From a checkpoint of a small transformer trained on Wikipedia.
Architecture: rotary positions, normalized queries and keys, local attention windows, hashed n-gram embeddings, an embedding shortcut, skips across layers.
Each number is 50 + 12 x the weight over its row's rms, rounded and kept within 0 to 99. Layers, rows and columns count from 0. The size before them is the row's rms in percent of the matrix's.

# layer 6 MLP up, 1280x320, rms 0.135, rows 864-907, columns 0-79
086:49 52 57 50 50 52 52 55 50 60 49 47 51 68 45 43 33 51 46 36 78 60 28 33 77 42 44 57 44 41 27 51 44 70 64 41 51 32 70 26 50 51 59 51 35 41 57 45 50 42 44 57 58 60 41 57 59 45 35 47 45 45 45 58 47 21 57 77 16 36 50 65 56 60 46 66 30 34 40 59
088:66 47 39 41 53 70 53 45 52 62 80 61 61 56 54 46 55 29 67 44 59 58 30 13 61 51 61 59 52 60 37 51 52 70 57 48 58 47 45 36 64 58 46 32 55 57 61 61 50 30 38 49 49 50 35 45 58 39 60 42 37 40 62 56 54 69 57 45 39 55 50 45 55 57 52 29 46 76 52 36
120:45 44 34 54 59 66 38 47 55 46 44 35 64 29 38 54 34 64 63 39 36 54 42 45 41 26 47 37 32 33 49 38 49 62 55 42 64 62 57 42 55 35 41 45 57 46 52 41 55 28 40 48 48 47 47 57 49 59 43 58 20 54 36 49 61 42 47 29 67 55 52 64 49 57 46 47 46 38 61 57
104:44 70 53 34 58 43 45 41 48 66 40 53 46 52 56 40 46 42 49 53 64 22 61 55 40 38 57 62 38 27 63 29 40 66 45 37 39 54 52 46 62 52 33 63 67 51 47 54 40 54 28 30 43 23 51 56 50 49 65 39 70 40 42 47 50 53 67 55 51 44 54 40 71 56 39 30 31 62 71 44
109:62 63 51 27 60 70 44 34 41 49 65 48 67 52 39 44 62 69 51 40 63 58 38 38 55 49 49 40 55 57 54 57 59 54 47 48 42 82 53 55 58 58 48 66 66 48 41 43 46 19 40 44 61 47 51 77 74 27 50 61 57 61 32 63 70 37 64 70 52 13 36 39 42 39 53 53 47 47 42 37
095:62 37 77 58 51 65 46 59 45 49 63 62 38 47 53 28 64 58 64 38 52 54 69 40 48 43 77 72 53 44 58 41 44 48 29 43 47 20 58 42 61 68 43 47 77 46 41 43 39 66 55 57 69 33 54 45 47 56 41 67 43 71 56 42 30 47 48 26 57 62 35 44 51 47 41 32 65 59 50 48
100:34 54 40 46 43 44 55 26 49 49 68 46 46 53 49 42 41 58 50 72 33 64 38 27 55 25 36 62 41 35 45 55 64 44 59 42 67 52 77 49 48 28 50 51 48 44 65 61 38 39 52 43 55 52 48 29 50 63 40 48 47 27 31 61 55 45 49 57 44 54 49 46 59 48 60 47 75 41 67 54
102:46 64 41 35 59 33 43 56 43 42 51 42 57 32 00 70 50 46 51 40 40 48 46 46 47 40 46 63 32 17 39 43 40 44 54 54 39 68 67 59 56 52 60 45 64 35 40 48 67 42 32 44 68 53 49 56 42 47 61 39 48 68 41 40 64 57 53 81 41 29 49 65 55 61 32 63 62 58 34 46
115:42 71 49 41 48 41 58 55 48 57 59 45 47 48 37 62 66 62 54 54 62 68 27 37 56 57 44 46 33 40 45 55 47 46 53 52 58 54 45 59 46 59 42 48 55 47 52 52 60 62 37 36 66 42 59 38 53 59 29 50 35 41 21 21 36 43 30 52 38 37 43 49 48 37 32 54 56 52 52 35
099:24 43 45 59 43 70 44 62 57 56 66 53 60 51 56 50 63 76 42 53 53 53 54 44 33 69 35 33 34 46 36 57 46 51 44 60 53 36 77 39 31 36 65 30 25 47 62 43 41 44 62 54 55 34 53 38 64 60 40 43 53 36 61 34 38 63 54 54 35 43 50 53 42 67 42 38 51 57 63 54
089:23 49 64 64 56 67 44 43 51 67 42 44 29 40 44 58 54 38 58 49 57 52 52 36 36 58 61 42 63 49 50 50 44 42 74 64 53 66 59 43 43 70 64 66 55 41 56 55 57 43 35 34 65 61 66 39 27 60 69 38 59 65 32 48 55 28 44 63 38 56 53 47 51 68 64 53 71 38 36 60
098:67 41 45 46 34 58 39 56 33 20 58 36 46 64 53 44 14 58 53 54 38 51 53 58 50 47 54 56 57 49 53 37 46 50 51 44 69 91 52 49 65 55 49 63 60 40 46 63 57 52 60 33 51 41 57 51 41 29 47 41 54 48 60 75 54 58 51 63 64 19 35 54 39 49 58 76 49 59 54 61
108:42 71 45 44 29 23 35 23 48 53 29 48 64 36 29 59 52 37 56 37 55 51 38 40 54 31 47 65 44 40 66 42 46 67 67 50 50 71 53 26 40 34 59 50 59 56 45 50 61 41 53 32 60 47 28 52 43 61 74 64 69 49 59 40 59 55 58 59 58 45 50 48 44 74 37 75 41 42 59 28
101:52 71 77 61 42 42 51 48 40 34 57 46 39 58 49 35 37 28 39 44 54 31 58 32 41 40 65 72 50 47 45 45 45 38 47 62 38 46 49 39 38 48 38 46 43 31 63 74 53 26 57 39 55 57 70 44 24 49 49 42 64 34 59 27 72 45 34 54 48 37 42 44 49 31 61 69 44 38 45 57
126:53 48 59 52 66 41 39 75 54 32 55 53 58 73 45 49 51 58 69 31 71 55 51 61 23 44 36 60 65 54 34 45 56 58 46 55 40 27 51 38 56 49 39 47 28 41 42 52 49 68 63 52 54 44 69 66 49 37 63 39 33 31 35 24 43 51 48 57 53 53 30 39 33 58 41 46 52 46 50 73
099:33 74 59 53 48 48 30 60 50 53 47 42 47 56 66 38 44 50 34 71 58 47 49 71 46 60 57 62 67 61 60 51 35 53 54 57 58 47 35 63 36 38 27 71 54 69 42 62 79 59 65 49 53 51 24 65 60 37 57 43 56 59 72 66 48 42 45 63 72 48 42 58 56 63 44 55 70 53 41 75
094:37 59 27 61 57 46 56 67 40 46 47 40 40 38 56 59 52 36 48 48 36 66 40 45 56 40 33 61 56 51 26 46 60 39 58 38 63 56 51 46 61 47 50 66 44 67 66 58 53 48 47 66 66 53 47 68 65 42 37 39 35 55 49 31 71 80 68 36 59 51 34 31 56 49 51 53 61 40 60 39
106:37 56 60 54 46 64 53 49 49 41 49 36 49 54 35 37 57 56 66 50 46 59 50 32 53 68 69 54 56 44 38 52 39 39 60 44 57 61 69 47 52 45 39 68 47 38 34 62 70 48 45 57 60 25 45 51 69 44 47 59 56 59 48 60 36 57 38 47 56 45 53 66 65 54 48 52 47 44 59 76
105:59 60 59 43 59 76 37 59 76 46 39 54 51 67 47 61 55 47 37 56 52 45 43 51 57 50 19 62 43 67 59 53 69 32 58 55 60 50 33 61 87 51 47 42 61 43 43 48 54 82 34 51 35 36 51 54 36 70 43 43 44 39 56 44 35 47 53 33 44 27 48 56 53 37 59 56 57 42 59 50
101:61 40 64 18 59 37 46 64 73 42 29 48 63 46 40 54 37 57 68 41 50 62 53 28 52 52 66 50 52 47 47 38 40 49 40 49 49 63 43 54 62 57 32 44 70 64 55 35 58 49 58 41 40 60 46 37 68 54 38 79 59 73 60 54 46 35 50 30 59 56 51 36 44 40 65 59 40 51 47 45
094:34 45 44 56 46 28 56 45 38 52 48 53 40 74 53 33 28 51 34 55 26 61 50 57 22 39 67 41 58 44 64 28 49 45 38 48 47 53 78 42 65 58 56 55 49 62 58 41 41 40 59 54 31 66 47 46 74 46 61 38 37 61 52 43 56 44 35 43 65 45 50 88 80 51 44 43 61 78 29 38
095:43 51 45 36 64 52 34 64 53 41 54 54 60 40 47 45 30 41 40 58 47 47 37 50 41 35 40 65 50 69 52 41 38 51 51 49 75 76 69 39 66 55 32 41 61 57 48 52 56 59 37 47 40 45 49 44 57 44 48 55 53 65 60 47 52 37 23 51 72 52 41 42 52 47 48 45 62 41 47 54
083:46 69 43 32 40 48 62 57 48 46 48 58 50 37 65 28 49 61 46 82 69 37 66 64 53 31 64 50 57 58 78 47 53 43 74 72 42 40 59 50 50 43 57 42 46 53 50 40 47 52 51 54 67 47 52 47 53 47 52 26 31 48 46 58 40 62 45 23 57 51 52 35 57 49 35 51 70 59 50 62
103:42 56 62 36 41 65 47 50 44 26 39 25 41 50 54 51 74 17 52 49 50 38 32 44 49 22 40 46 52 55 67 39 53 53 44 55 58 59 44 57 68 39 40 56 50 62 29 55 89 48 57 55 61 70 45 40 39 61 41 62 45 40 45 54 53 45 51 70 68 60 60 55 41 49 51 44 54 59 59 61
091:51 44 62 47 56 38 49 42 41 30 52 44 61 47 49 60 71 42 50 41 42 54 52 62 32 66 53 55 44 49 58 52 58 46 40 68 35 54 39 71 64 46 62 23 52 40 53 58 48 49 55 58 64 42 47 57 72 49 62 54 51 32 54 43 72 57 46 51 63 45 57 49 52 60 36 49 53 70 33 62
100:41 51 52 46 33 63 66 49 35 59 53 52 48 48 45 61 48 52 35 26 81 42 53 56 64 48 35 53 62 20 47 40 47 62 43 53 44 55 44 43 50 42 30 44 69 70 55 72 39 70 40 31 59 34 36 56 36 75 41 33 43 55 66 36 53 40 39 50 59 58 57 50 76 42 30 24 51 56 34 49
094:70 42 60 34 71 56 27 48 48 48 49 43 35 59 47 35 51 50 39 55 38 71 67 29 28 54 50 38 47 51 64 51 53 64 53 16 41 54 74 43 55 35 26 65 41 40 44 96 61 64 56 58 45 53 68 58 47 50 50 39 51 64 31 54 54 58 35 60 45 37 59 68 51 56 50 44 65 65 46 73
101:42 48 30 57 47 69 40 56 52 66 62 51 72 46 59 62 73 45 48 35 39 66 56 60 64 71 33 61 28 61 27 51 61 43 60 58 50 68 39 58 67 66 66 61 40 53 53 37 51 60 38 55 63 55 47 29 48 47 42 62 59 27 39 53 33 46 37 48 52 64 31 55 59 36 46 58 46 56 58 57
090:60 23 41 41 47 51 58 22 52 64 61 57 39 81 69 36 54 49 53 46 50 44 43 52 53 46 48 38 38 54 54 50 46 52 55 37 64 29 57 55 84 49 74 38 43 60 43 34 31 44 71 52 47 40 64 41 62 60 59 60 61 46 45 38 27 51 54 52 50 71 45 55 48 54 22 49 62 54 61 68
100:43 46 40 38 47 49 31 47 59 45 26 53 40 45 45 30 55 38 53 32 68 52 54 43 50 60 57 55 49 45 54 45 38 56 55 52 57 56 41 49 34 24 51 27 52 41 38 74 45 53 60 38 55 35 54 53 53 31 70 57 65 47 35 71 54 48 49 56 51 46 45 55 38 74 31 58 60 58 40 31
114:48 67 46 47 52 54 41 67 49 65 78 60 48 54 48 23 33 43 51 64 44 47 79 56 49 66 61 41 57 67 49 40 55 54 90 52 40 48 42 69 54 37 54 22 51 31 37 63 50 52 63 39 73 69 53 66 51 58 40 58 58 49 40 56 56 59 50 41 54 46 49 44 37 50 40 47 47 62 51 53
112:46 39 55 57 51 57 46 50 53 33 62 53 57 58 69 63 48 59 47 59 53 35 28 47 31 59 63 49 32 46 46 52 57 37 54 57 46 62 80 44 28 53 57 52 29 64 42 59 55 50 64 46 36 20 43 39 66 67 72 64 58 51 36 50 55 36 45 50 42 66 44 52 35 49 38 53 47 68 40 39
102:56 46 54 62 50 36 78 36 60 59 71 44 50 41 46 60 44 52 37 35 53 48 46 46 27 63 69 53 60 56 53 46 34 60 39 56 28 54 48 51 67 72 42 45 53 53 42 44 53 64 41 46 26 41 42 49 47 47 40 45 61 51 40 46 54 38 51 33 45 34 34 55 52 58 65 51 52 17 56 32
104:52 44 49 45 55 25 52 45 48 62 52 52 49 68 49 46 53 39 33 61 44 32 50 78 48 69 63 44 36 45 47 47 33 42 49 40 48 80 35 58 34 56 47 48 59 72 26 49 46 40 26 46 49 49 23 26 48 41 61 21 48 63 52 33 63 49 44 54 49 64 65 46 47 53 36 40 53 70 46 68
100:71 20 55 48 69 16 37 40 57 56 68 71 49 36 42 51 42 48 41 55 60 50 63 18 49 39 47 55 20 49 66 60 47 50 51 61 47 43 62 32 35 26 68 61 46 49 34 28 50 49 76 51 60 32 42 47 46 53 61 55 48 52 40 42 37 38 65 52 43 51 53 35 37 47 49 54 43 42 59 69
095:40 50 47 55 53 46 60 69 37 58 71 52 47 42 35 65 54 48 56 67 63 49 29 47 57 40 34 44 59 60 53 52 30 70 57 57 60 49 41 55 51 44 50 26 45 43 48 37 49 33 62 53 51 42 36 44 52 54 77 30 41 47 69 51 33 40 37 84 26 56 50 52 37 64 32 37 32 43 50 51
094:55 34 52 58 52 33 41 45 59 43 52 51 38 36 44 45 46 49 38 53 43 49 62 30 49 53 46 40 36 46 68 56 43 31 74 46 77 27 59 33 51 65 65 14 44 36 38 36 55 59 73 61 64 38 57 36 66 51 62 45 47 38 62 36 40 52 73 45 40 28 42 47 52 64 36 54 41 37 66 43
093:48 59 44 50 56 36 76 34 50 82 54 45 38 66 62 31 51 58 45 63 71 55 55 70 46 69 38 28 75 70 51 55 46 72 58 45 30 52 33 66 56 48 42 44 36 47 27 48 65 58 59 47 35 41 62 51 61 77 57 40 64 61 43 50 50 43 56 36 39 36 35 41 44 44 62 40 65 53 52 78
097:39 28 48 43 44 49 61 24 34 66 58 67 39 42 34 66 54 47 50 64 41 30 54 21 44 37 47 48 70 44 72 57 39 54 45 48 45 57 57 56 52 39 56 47 59 42 61 46 66 57 45 53 52 38 38 43 50 38 58 65 29 39 41 49 61 47 51 69 38 80 48 26 66 46 36 37 49 42 68 57
125:55 44 60 60 51 49 54 59 37 44 54 56 53 51 40 22 56 64 53 40 40 63 38 56 68 64 39 33 59 50 25 52 60 25 51 42 52 63 29 50 62 70 39 45 52 28 54 68 53 39 41 43 62 36 55 57 44 49 61 54 46 37 37 71 63 40 52 34 38 39 28 40 64 64 60 62 85 53 46 52
092:52 52 39 65 31 45 71 43 62 26 38 38 49 53 47 34 55 73 36 67 72 74 55 37 29 58 43 48 45 58 48 48 37 71 58 48 36 54 51 25 48 23 55 36 76 41 74 41 30 41 47 44 53 52 52 49 60 37 45 46 42 55 58 62 27 51 44 36 52 41 49 61 48 54 37 20 58 58 47 57
090:39 43 32 60 72 22 36 69 56 36 46 27 62 58 51 47 54 45 76 64 36 37 52 57 44 62 67 58 40 51 55 65 38 59 67 51 26 52 47 48 44 50 40 53 33 52 53 46 68 58 62 57 41 52 59 30 45 53 46 71 63 61 51 34 21 72 53 31 71 61 54 31 48 35 57 34 55 57 66 28
097:50 43 48 61 63 51 55 68 44 58 49 53 80 37 26 36 52 52 53 50 34 38 41 60 36 49 49 68 46 40 55 41 54 56 63 40 44 59 46 46 39 53 39 38 54 34 32 65 52 42 61 64 41 58 46 76 29 49 58 39 36 47 62 41 49 69 47 72 42 37 53 30 50 59 66 47 56 47 38 39
099:44 20 55 54 61 68 48 42 52 49 79 36 44 22 63 62 33 49 65 54 47 61 50 63 51 56 40 37 54 45 71 26 42 24 58 57 55 64 42 30 60 54 38 63 47 55 48 39 34 65 43 33 59 58 59 69 56 55 39 28 61 60 44 44 38 25 54 53 36 56 37 47 46 54 49 39 40 33 52 52
# layer 6 MLP down (transposed), 1280x320, rms 0.0716, rows 864-907, columns 0-79
117:70 63 61 38 69 41 54 63 48 60 56 45 50 37 62 35 60 47 56 68 28 62 70 81 41 53 99 85 70 38 44 52 46 45 49 56 42 57 65 70 32 44 58 55 58 49 49 42 44 59 22 37 58 39 38 36 47 61 53 42 52 40 66 55 62 60 42 45 55 46 58 49 52 28 67 64 43 57 56 48
088:56 52 60 44 49 42 51 45 45 41 28 57 49 54 45 38 69 60 54 58 50 52 56 62 39 54 50 48 60 23 60 51 43 60 57 48 39 29 61 50 42 47 40 61 30 44 56 50 51 57 63 60 66 52 54 31 46 58 36 76 53 50 48 44 59 55 36 37 62 33 63 57 25 46 56 41 62 68 29 45
103:42 52 39 58 42 47 23 55 38 63 21 55 55 50 73 43 48 49 48 36 35 54 64 47 55 47 36 44 31 50 63 20 30 68 41 32 37 39 59 53 71 33 25 35 60 50 56 69 66 41 55 46 49 48 38 55 51 51 51 38 46 54 50 66 39 52 57 39 37 43 44 55 49 62 51 32 61 53 41 36
110:36 46 43 43 70 42 43 52 55 49 43 45 65 34 69 55 60 34 31 43 35 42 48 54 53 56 49 42 54 46 40 38 72 63 61 47 43 31 52 44 66 53 68 45 44 44 50 58 23 57 33 49 25 56 31 55 29 39 28 53 41 46 67 40 59 52 69 62 49 28 63 46 47 42 40 40 48 67 45 44
085:43 51 18 37 52 66 31 40 70 43 34 59 30 48 43 37 61 59 70 53 80 54 41 52 40 44 57 48 36 54 30 55 50 41 63 38 54 68 54 19 33 67 69 43 46 49 48 56 56 41 58 43 52 40 42 57 46 44 32 46 31 43 61 56 41 71 79 33 47 49 43 49 60 51 56 51 60 41 58 40
095:54 34 51 46 36 48 45 42 48 66 33 61 45 69 40 20 65 47 57 32 69 75 31 64 69 63 64 54 51 45 44 46 30 51 64 65 52 25 40 63 42 54 59 47 80 62 67 74 49 64 62 55 55 49 52 73 77 54 49 61 31 60 58 49 83 40 60 47 58 49 34 56 49 61 38 41 52 62 38 39
088:35 43 47 49 44 24 38 49 39 25 38 42 44 59 72 49 62 43 84 58 43 45 46 48 42 54 79 60 52 36 69 57 73 48 68 56 51 65 45 68 45 53 37 41 61 50 45 64 37 56 68 57 61 64 64 52 40 37 62 54 50 42 47 80 40 43 58 52 54 29 51 40 47 58 35 34 45 40 49 52
098:61 51 63 14 56 75 47 52 54 42 41 43 33 60 69 41 43 55 38 63 46 51 48 56 60 62 58 55 39 53 46 53 27 55 35 47 44 39 49 27 54 62 42 48 23 42 75 78 62 44 64 43 68 59 62 72 45 64 51 54 59 59 77 50 48 48 50 52 34 72 51 67 51 67 63 51 71 49 42 53
087:48 43 58 66 52 35 55 66 53 32 46 52 47 38 51 24 26 53 62 47 45 45 46 46 62 62 62 57 39 56 50 47 67 55 64 46 54 26 56 47 44 50 54 42 54 80 56 46 41 45 55 59 51 47 46 38 30 44 54 65 39 51 57 40 51 32 61 67 30 44 42 73 43 22 65 38 57 54 49 39
085:64 44 47 52 51 78 60 60 58 42 63 51 56 62 60 43 47 39 63 52 46 36 37 55 36 54 64 51 54 49 48 64 50 54 49 48 46 71 65 51 60 55 32 27 48 32 45 41 46 50 61 39 44 34 42 70 58 40 48 39 44 55 54 49 58 43 67 61 59 58 50 69 43 62 69 54 58 47 65 63
099:52 63 25 47 30 46 58 42 73 54 73 44 50 43 56 38 41 48 49 54 44 42 49 39 52 46 43 39 38 48 58 74 51 45 50 55 55 67 39 40 69 47 36 30 66 24 38 48 40 58 56 49 47 53 39 45 64 50 33 63 54 59 27 66 19 53 39 37 49 46 39 33 48 38 37 58 47 68 55 70
130:61 67 56 40 52 53 85 59 44 76 55 53 50 42 27 67 58 52 50 54 44 31 44 67 72 52 43 60 51 40 59 51 51 46 44 31 51 56 49 65 40 59 82 58 45 36 38 38 39 47 46 61 50 66 45 51 38 35 30 64 37 47 25 66 31 56 51 36 65 38 48 45 56 47 46 71 66 63 50 57
093:59 47 53 47 64 48 57 58 43 35 45 60 34 67 36 39 48 56 44 45 42 43 47 47 25 42 59 49 51 48 63 54 44 56 83 60 67 52 65 33 41 43 48 48 23 54 46 35 53 60 28 42 37 56 65 49 20 42 73 37 58 58 57 46 26 60 57 81 34 49 32 41 54 53 67 52 49 25 47 66
086:65 55 34 57 41 49 50 34 19 76 27 51 57 57 42 46 37 55 58 50 57 42 56 68 48 36 52 55 52 61 54 48 71 63 64 78 45 55 53 64 45 38 63 67 50 62 53 55 61 37 35 39 44 74 82 56 40 60 32 71 44 44 48 46 48 55 69 50 39 58 42 47 52 71 39 59 65 41 32 61
009:61 73 44 44 67 53 44 46 68 52 30 89 55 53 43 53 49 68 31 43 36 45 39 41 44 61 38 58 49 39 51 70 66 50 64 56 47 72 52 51 45 37 58 36 51 35 59 45 75 53 48 43 42 44 60 53 48 62 44 60 50 52 23 46 41 72 75 52 50 58 48 53 75 56 28 71 53 59 56 61
120:45 61 52 73 36 43 54 52 63 33 64 43 52 49 78 60 57 45 57 37 56 54 41 40 61 57 40 36 69 61 24 52 62 43 43 60 51 53 33 52 61 29 41 55 54 57 64 83 57 41 70 51 57 51 23 60 57 45 51 56 41 56 80 48 63 55 48 60 57 55 53 42 47 57 53 43 68 78 55 63
090:64 41 64 55 46 72 50 40 49 46 44 30 51 62 71 50 39 26 35 56 53 45 62 64 41 53 55 34 66 55 46 50 55 43 56 58 32 51 56 47 68 57 50 26 47 65 47 55 41 57 46 42 52 42 55 29 40 48 58 36 32 64 65 40 60 53 36 39 23 63 53 62 49 60 53 45 21 68 37 49
097:78 32 61 70 53 40 49 48 54 37 37 49 52 43 57 45 56 29 66 40 62 64 53 50 58 42 21 44 48 61 52 51 53 35 62 38 56 63 49 44 67 63 38 63 62 62 53 48 42 56 39 59 41 47 64 39 37 59 47 68 47 54 58 63 61 47 54 32 56 53 45 70 47 55 54 45 55 36 65 57
109:29 45 28 52 57 72 48 43 70 81 65 73 39 47 51 37 46 44 59 52 54 59 35 64 30 30 33 40 52 54 49 63 60 71 56 50 55 64 55 74 65 35 51 68 46 47 38 55 56 53 45 38 71 55 36 43 46 50 69 66 56 63 76 56 41 55 26 52 55 56 45 37 39 44 46 67 63 69 55 44
089:45 25 47 66 79 49 38 59 74 45 46 35 50 43 41 32 58 42 39 55 65 77 62 65 65 55 47 34 26 48 68 52 51 45 44 50 54 27 40 39 45 67 56 60 38 65 48 42 31 36 59 58 48 57 34 52 66 54 65 45 51 60 57 50 70 37 53 45 58 45 64 36 62 62 50 49 41 42 59 55
127:38 59 47 43 61 51 44 49 76 64 39 56 52 33 50 37 68 50 62 40 60 28 42 53 49 27 46 55 69 49 24 49 56 66 40 42 55 41 53 42 44 72 46 43 41 58 43 31 58 45 35 41 48 52 48 60 55 37 43 40 46 34 52 44 51 64 57 47 70 64 63 50 68 41 49 58 54 53 34 30
107:54 67 55 69 65 31 70 71 61 39 53 40 75 50 45 50 58 60 54 44 50 46 44 30 79 50 80 69 39 51 69 64 50 44 33 44 50 39 69 51 38 47 39 31 60 42 51 34 67 64 33 29 55 48 49 52 57 80 44 49 48 53 45 64 44 53 26 37 24 43 49 53 39 50 61 47 54 56 66 56
099:50 48 46 40 51 46 40 70 45 40 55 54 36 44 76 38 35 38 64 50 36 66 65 45 47 55 44 45 30 49 39 54 39 64 51 55 68 36 50 54 65 43 54 59 39 66 61 55 44 50 52 56 63 49 39 43 46 66 57 44 54 74 44 57 51 53 45 32 56 49 55 53 57 51 55 51 87 58 58 43
092:41 43 59 51 51 38 44 65 36 45 65 20 62 41 64 34 47 51 71 48 69 39 50 51 54 56 45 46 51 42 69 39 66 63 43 57 69 39 48 51 37 49 40 50 56 58 46 71 55 59 60 45 38 64 38 50 32 49 56 35 66 56 56 51 50 57 50 50 53 39 27 36 45 55 67 56 41 51 38 30
109:45 35 52 50 50 48 35 45 40 53 71 80 46 47 48 37 43 43 61 60 39 28 41 40 32 43 50 47 51 53 61 46 72 45 75 55 61 23 61 55 47 48 80 66 44 60 65 55 32 47 40 47 34 59 36 39 36 53 33 52 46 45 47 55 37 49 53 42 39 47 57 67 43 52 72 48 50 51 52 72
094:83 54 50 77 42 70 29 29 50 43 43 52 40 45 53 38 61 74 78 57 28 54 62 51 63 49 42 45 61 56 25 56 60 43 38 53 73 27 71 49 62 46 77 44 65 16 52 46 42 42 64 44 43 64 31 45 69 72 69 62 38 64 62 47 61 57 72 49 22 36 23 63 51 57 46 28 28 50 57 44
078:40 68 62 62 52 57 53 59 48 34 54 47 43 60 45 46 51 46 43 61 53 49 42 47 44 50 56 51 44 30 36 63 43 54 22 33 48 42 48 44 56 41 38 44 68 48 54 66 47 67 33 43 66 56 59 48 35 41 51 49 50 38 63 31 58 44 75 44 47 50 70 62 39 46 64 42 51 34 51 35
071:45 37 44 40 59 40 65 51 52 29 39 58 51 51 61 45 70 56 49 47 27 52 56 41 52 73 59 60 41 46 41 58 66 44 65 57 31 38 29 43 40 56 50 38 36 58 65 54 46 56 49 52 52 49 47 43 56 54 41 61 42 47 41 49 58 45 65 42 43 51 48 71 83 72 37 61 39 71 45 45
087:50 46 55 63 42 39 56 27 49 46 75 38 34 52 47 62 55 61 58 60 46 41 60 50 45 27 53 51 56 62 51 45 35 49 44 33 47 46 45 32 70 40 47 52 52 48 48 42 43 58 53 39 40 44 64 50 53 71 38 55 36 58 53 43 41 81 69 53 23 47 45 60 48 70 55 48 55 51 48 69
087:75 52 43 56 32 30 67 39 66 45 55 51 70 60 54 36 60 59 63 47 57 52 31 54 35 46 49 64 69 60 53 38 61 41 32 39 55 47 31 42 47 39 62 31 66 39 54 58 56 31 55 68 51 45 48 77 46 35 59 61 48 62 40 53 34 61 33 45 55 55 35 57 56 78 48 50 35 38 53 50
089:49 58 48 40 68 67 45 31 48 35 69 24 60 29 42 52 38 48 50 84 44 30 36 49 21 65 50 53 61 47 74 44 45 51 46 41 35 39 55 51 64 44 58 40 57 41 64 47 46 64 28 49 43 39 52 28 29 46 72 54 62 48 58 35 41 70 51 50 44 44 35 42 49 61 34 51 65 41 44 51
102:43 45 47 39 47 27 55 52 53 38 49 33 78 46 49 39 57 56 45 44 39 51 47 60 46 39 55 41 38 62 40 55 55 48 22 78 51 35 57 33 49 30 39 61 36 44 57 58 60 76 39 32 49 52 47 40 47 67 36 67 43 50 38 87 38 79 41 46 51 68 44 66 46 62 58 38 56 53 52 49
075:71 43 57 68 36 59 53 38 40 31 41 65 38 49 31 25 30 55 49 51 41 25 49 50 50 42 52 59 31 50 56 58 43 46 53 32 37 59 54 57 60 70 36 44 46 39 64 51 57 43 42 59 44 44 41 67 35 36 42 45 51 37 71 22 34 48 51 68 54 51 55 52 34 42 31 32 37 71 40 41
081:78 44 44 64 39 66 44 42 31 51 48 48 70 38 24 64 55 36 40 51 59 36 67 54 49 51 53 67 53 31 46 51 64 80 17 58 51 68 56 59 55 39 35 42 47 53 42 52 40 47 49 55 46 50 46 53 57 47 63 62 44 42 68 69 64 73 37 56 48 66 24 55 61 40 62 41 51 57 56 48
077:42 37 56 30 53 64 53 43 47 58 43 42 57 48 57 33 49 45 41 48 82 56 38 57 65 70 55 43 61 43 55 42 68 46 53 39 44 49 34 46 26 34 41 41 40 74 61 38 56 50 61 55 69 58 37 44 52 58 56 39 52 33 49 51 42 58 66 56 51 59 47 44 47 50 51 22 49 43 51 47
111:50 19 28 30 67 56 67 54 41 63 55 56 71 41 52 48 64 47 48 36 46 59 42 38 64 70 43 60 68 42 37 40 45 52 43 56 49 71 53 50 45 56 53 55 56 58 67 29 55 61 38 55 66 55 46 51 44 59 58 43 50 51 80 56 54 49 39 28 34 67 63 35 51 67 42 70 86 57 43 58
081:23 52 49 43 53 29 69 51 42 41 50 52 65 72 55 33 45 50 46 52 30 66 38 55 51 53 53 54 57 60 44 59 57 58 58 46 45 49 54 43 57 37 43 19 21 40 57 43 43 61 65 54 53 37 48 43 50 66 54 58 30 57 50 10 51 59 38 26 64 62 52 45 37 60 43 30 54 43 71 40
094:37 44 49 24 30 57 40 52 52 36 37 54 55 31 24 85 67 57 62 59 38 42 52 52 44 63 62 51 47 56 42 36 52 70 47 53 39 43 56 59 64 53 40 46 66 44 76 46 55 53 37 61 54 52 52 49 45 44 37 50 47 34 94 57 44 74 35 53 49 51 73 57 37 62 49 58 76 28 41 43
103:48 61 64 38 45 60 68 45 69 34 45 49 49 59 64 52 51 49 44 52 57 50 53 52 30 60 56 63 32 30 55 67 33 37 51 63 13 50 83 54 51 52 63 43 69 47 50 57 48 58 40 20 36 28 56 57 48 53 49 58 59 69 41 62 57 53 26 32 58 56 42 30 71 40 34 43 40 55 84 42
085:41 37 54 61 40 56 40 40 43 44 38 46 52 62 46 36 54 48 28 73 58 68 39 83 46 43 32 63 30 37 41 56 41 50 45 55 24 64 30 65 41 56 55 71 56 47 55 69 48 44 36 51 57 30 44 61 60 48 63 55 48 37 30 56 39 23 47 58 38 39 50 35 48 38 61 52 66 55 48 48
086:62 51 55 31 53 50 40 55 60 59 45 46 46 58 50 49 47 77 46 85 36 52 59 60 42 38 45 60 58 61 61 51 62 40 41 41 58 47 64 36 56 56 55 47 51 55 49 59 29 39 67 54 47 50 60 80 46 50 62 69 48 67 34 54 40 47 52 44 58 54 52 47 55 37 60 43 41 35 38 50
103:63 59 66 24 38 35 54 62 51 46 51 60 39 44 61 29 48 56 61 50 41 61 44 50 48 39 75 69 47 69 58 43 58 59 40 56 46 55 44 48 25 60 49 36 55 71 62 56 66 36 25 73 52 44 27 43 71 32 37 62 70 47 44 68 46 60 53 54 44 58 43 35 55 47 42 45 56 52 91 57
110:64 54 43 50 64 55 38 48 63 45 54 57 38 53 61 31 52 49 47 32 72 82 65 23 44 60 30 44 82 47 51 56 60 57 62 42 40 53 62 50 55 42 44 34 56 67 59 54 64 50 53 44 49 28 56 60 57 57 55 61 62 76 60 27 38 36 55 41 46 54 32 60 59 33 60 32 52 53 40 48
095:52 59 46 47 46 79 37 55 24 42 51 31 42 52 30 59 36 34 69 33 44 21 51 41 52 47 52 48 70 52 43 41 53 49 47 67 64 41 47 49 35 59 54 44 62 46 56 67 43 72 45 53 44 55 67 29 43 47 50 88 34 49 43 44 81 70 49 64 57 67 50 50 53 24 55 38 38 27 50 47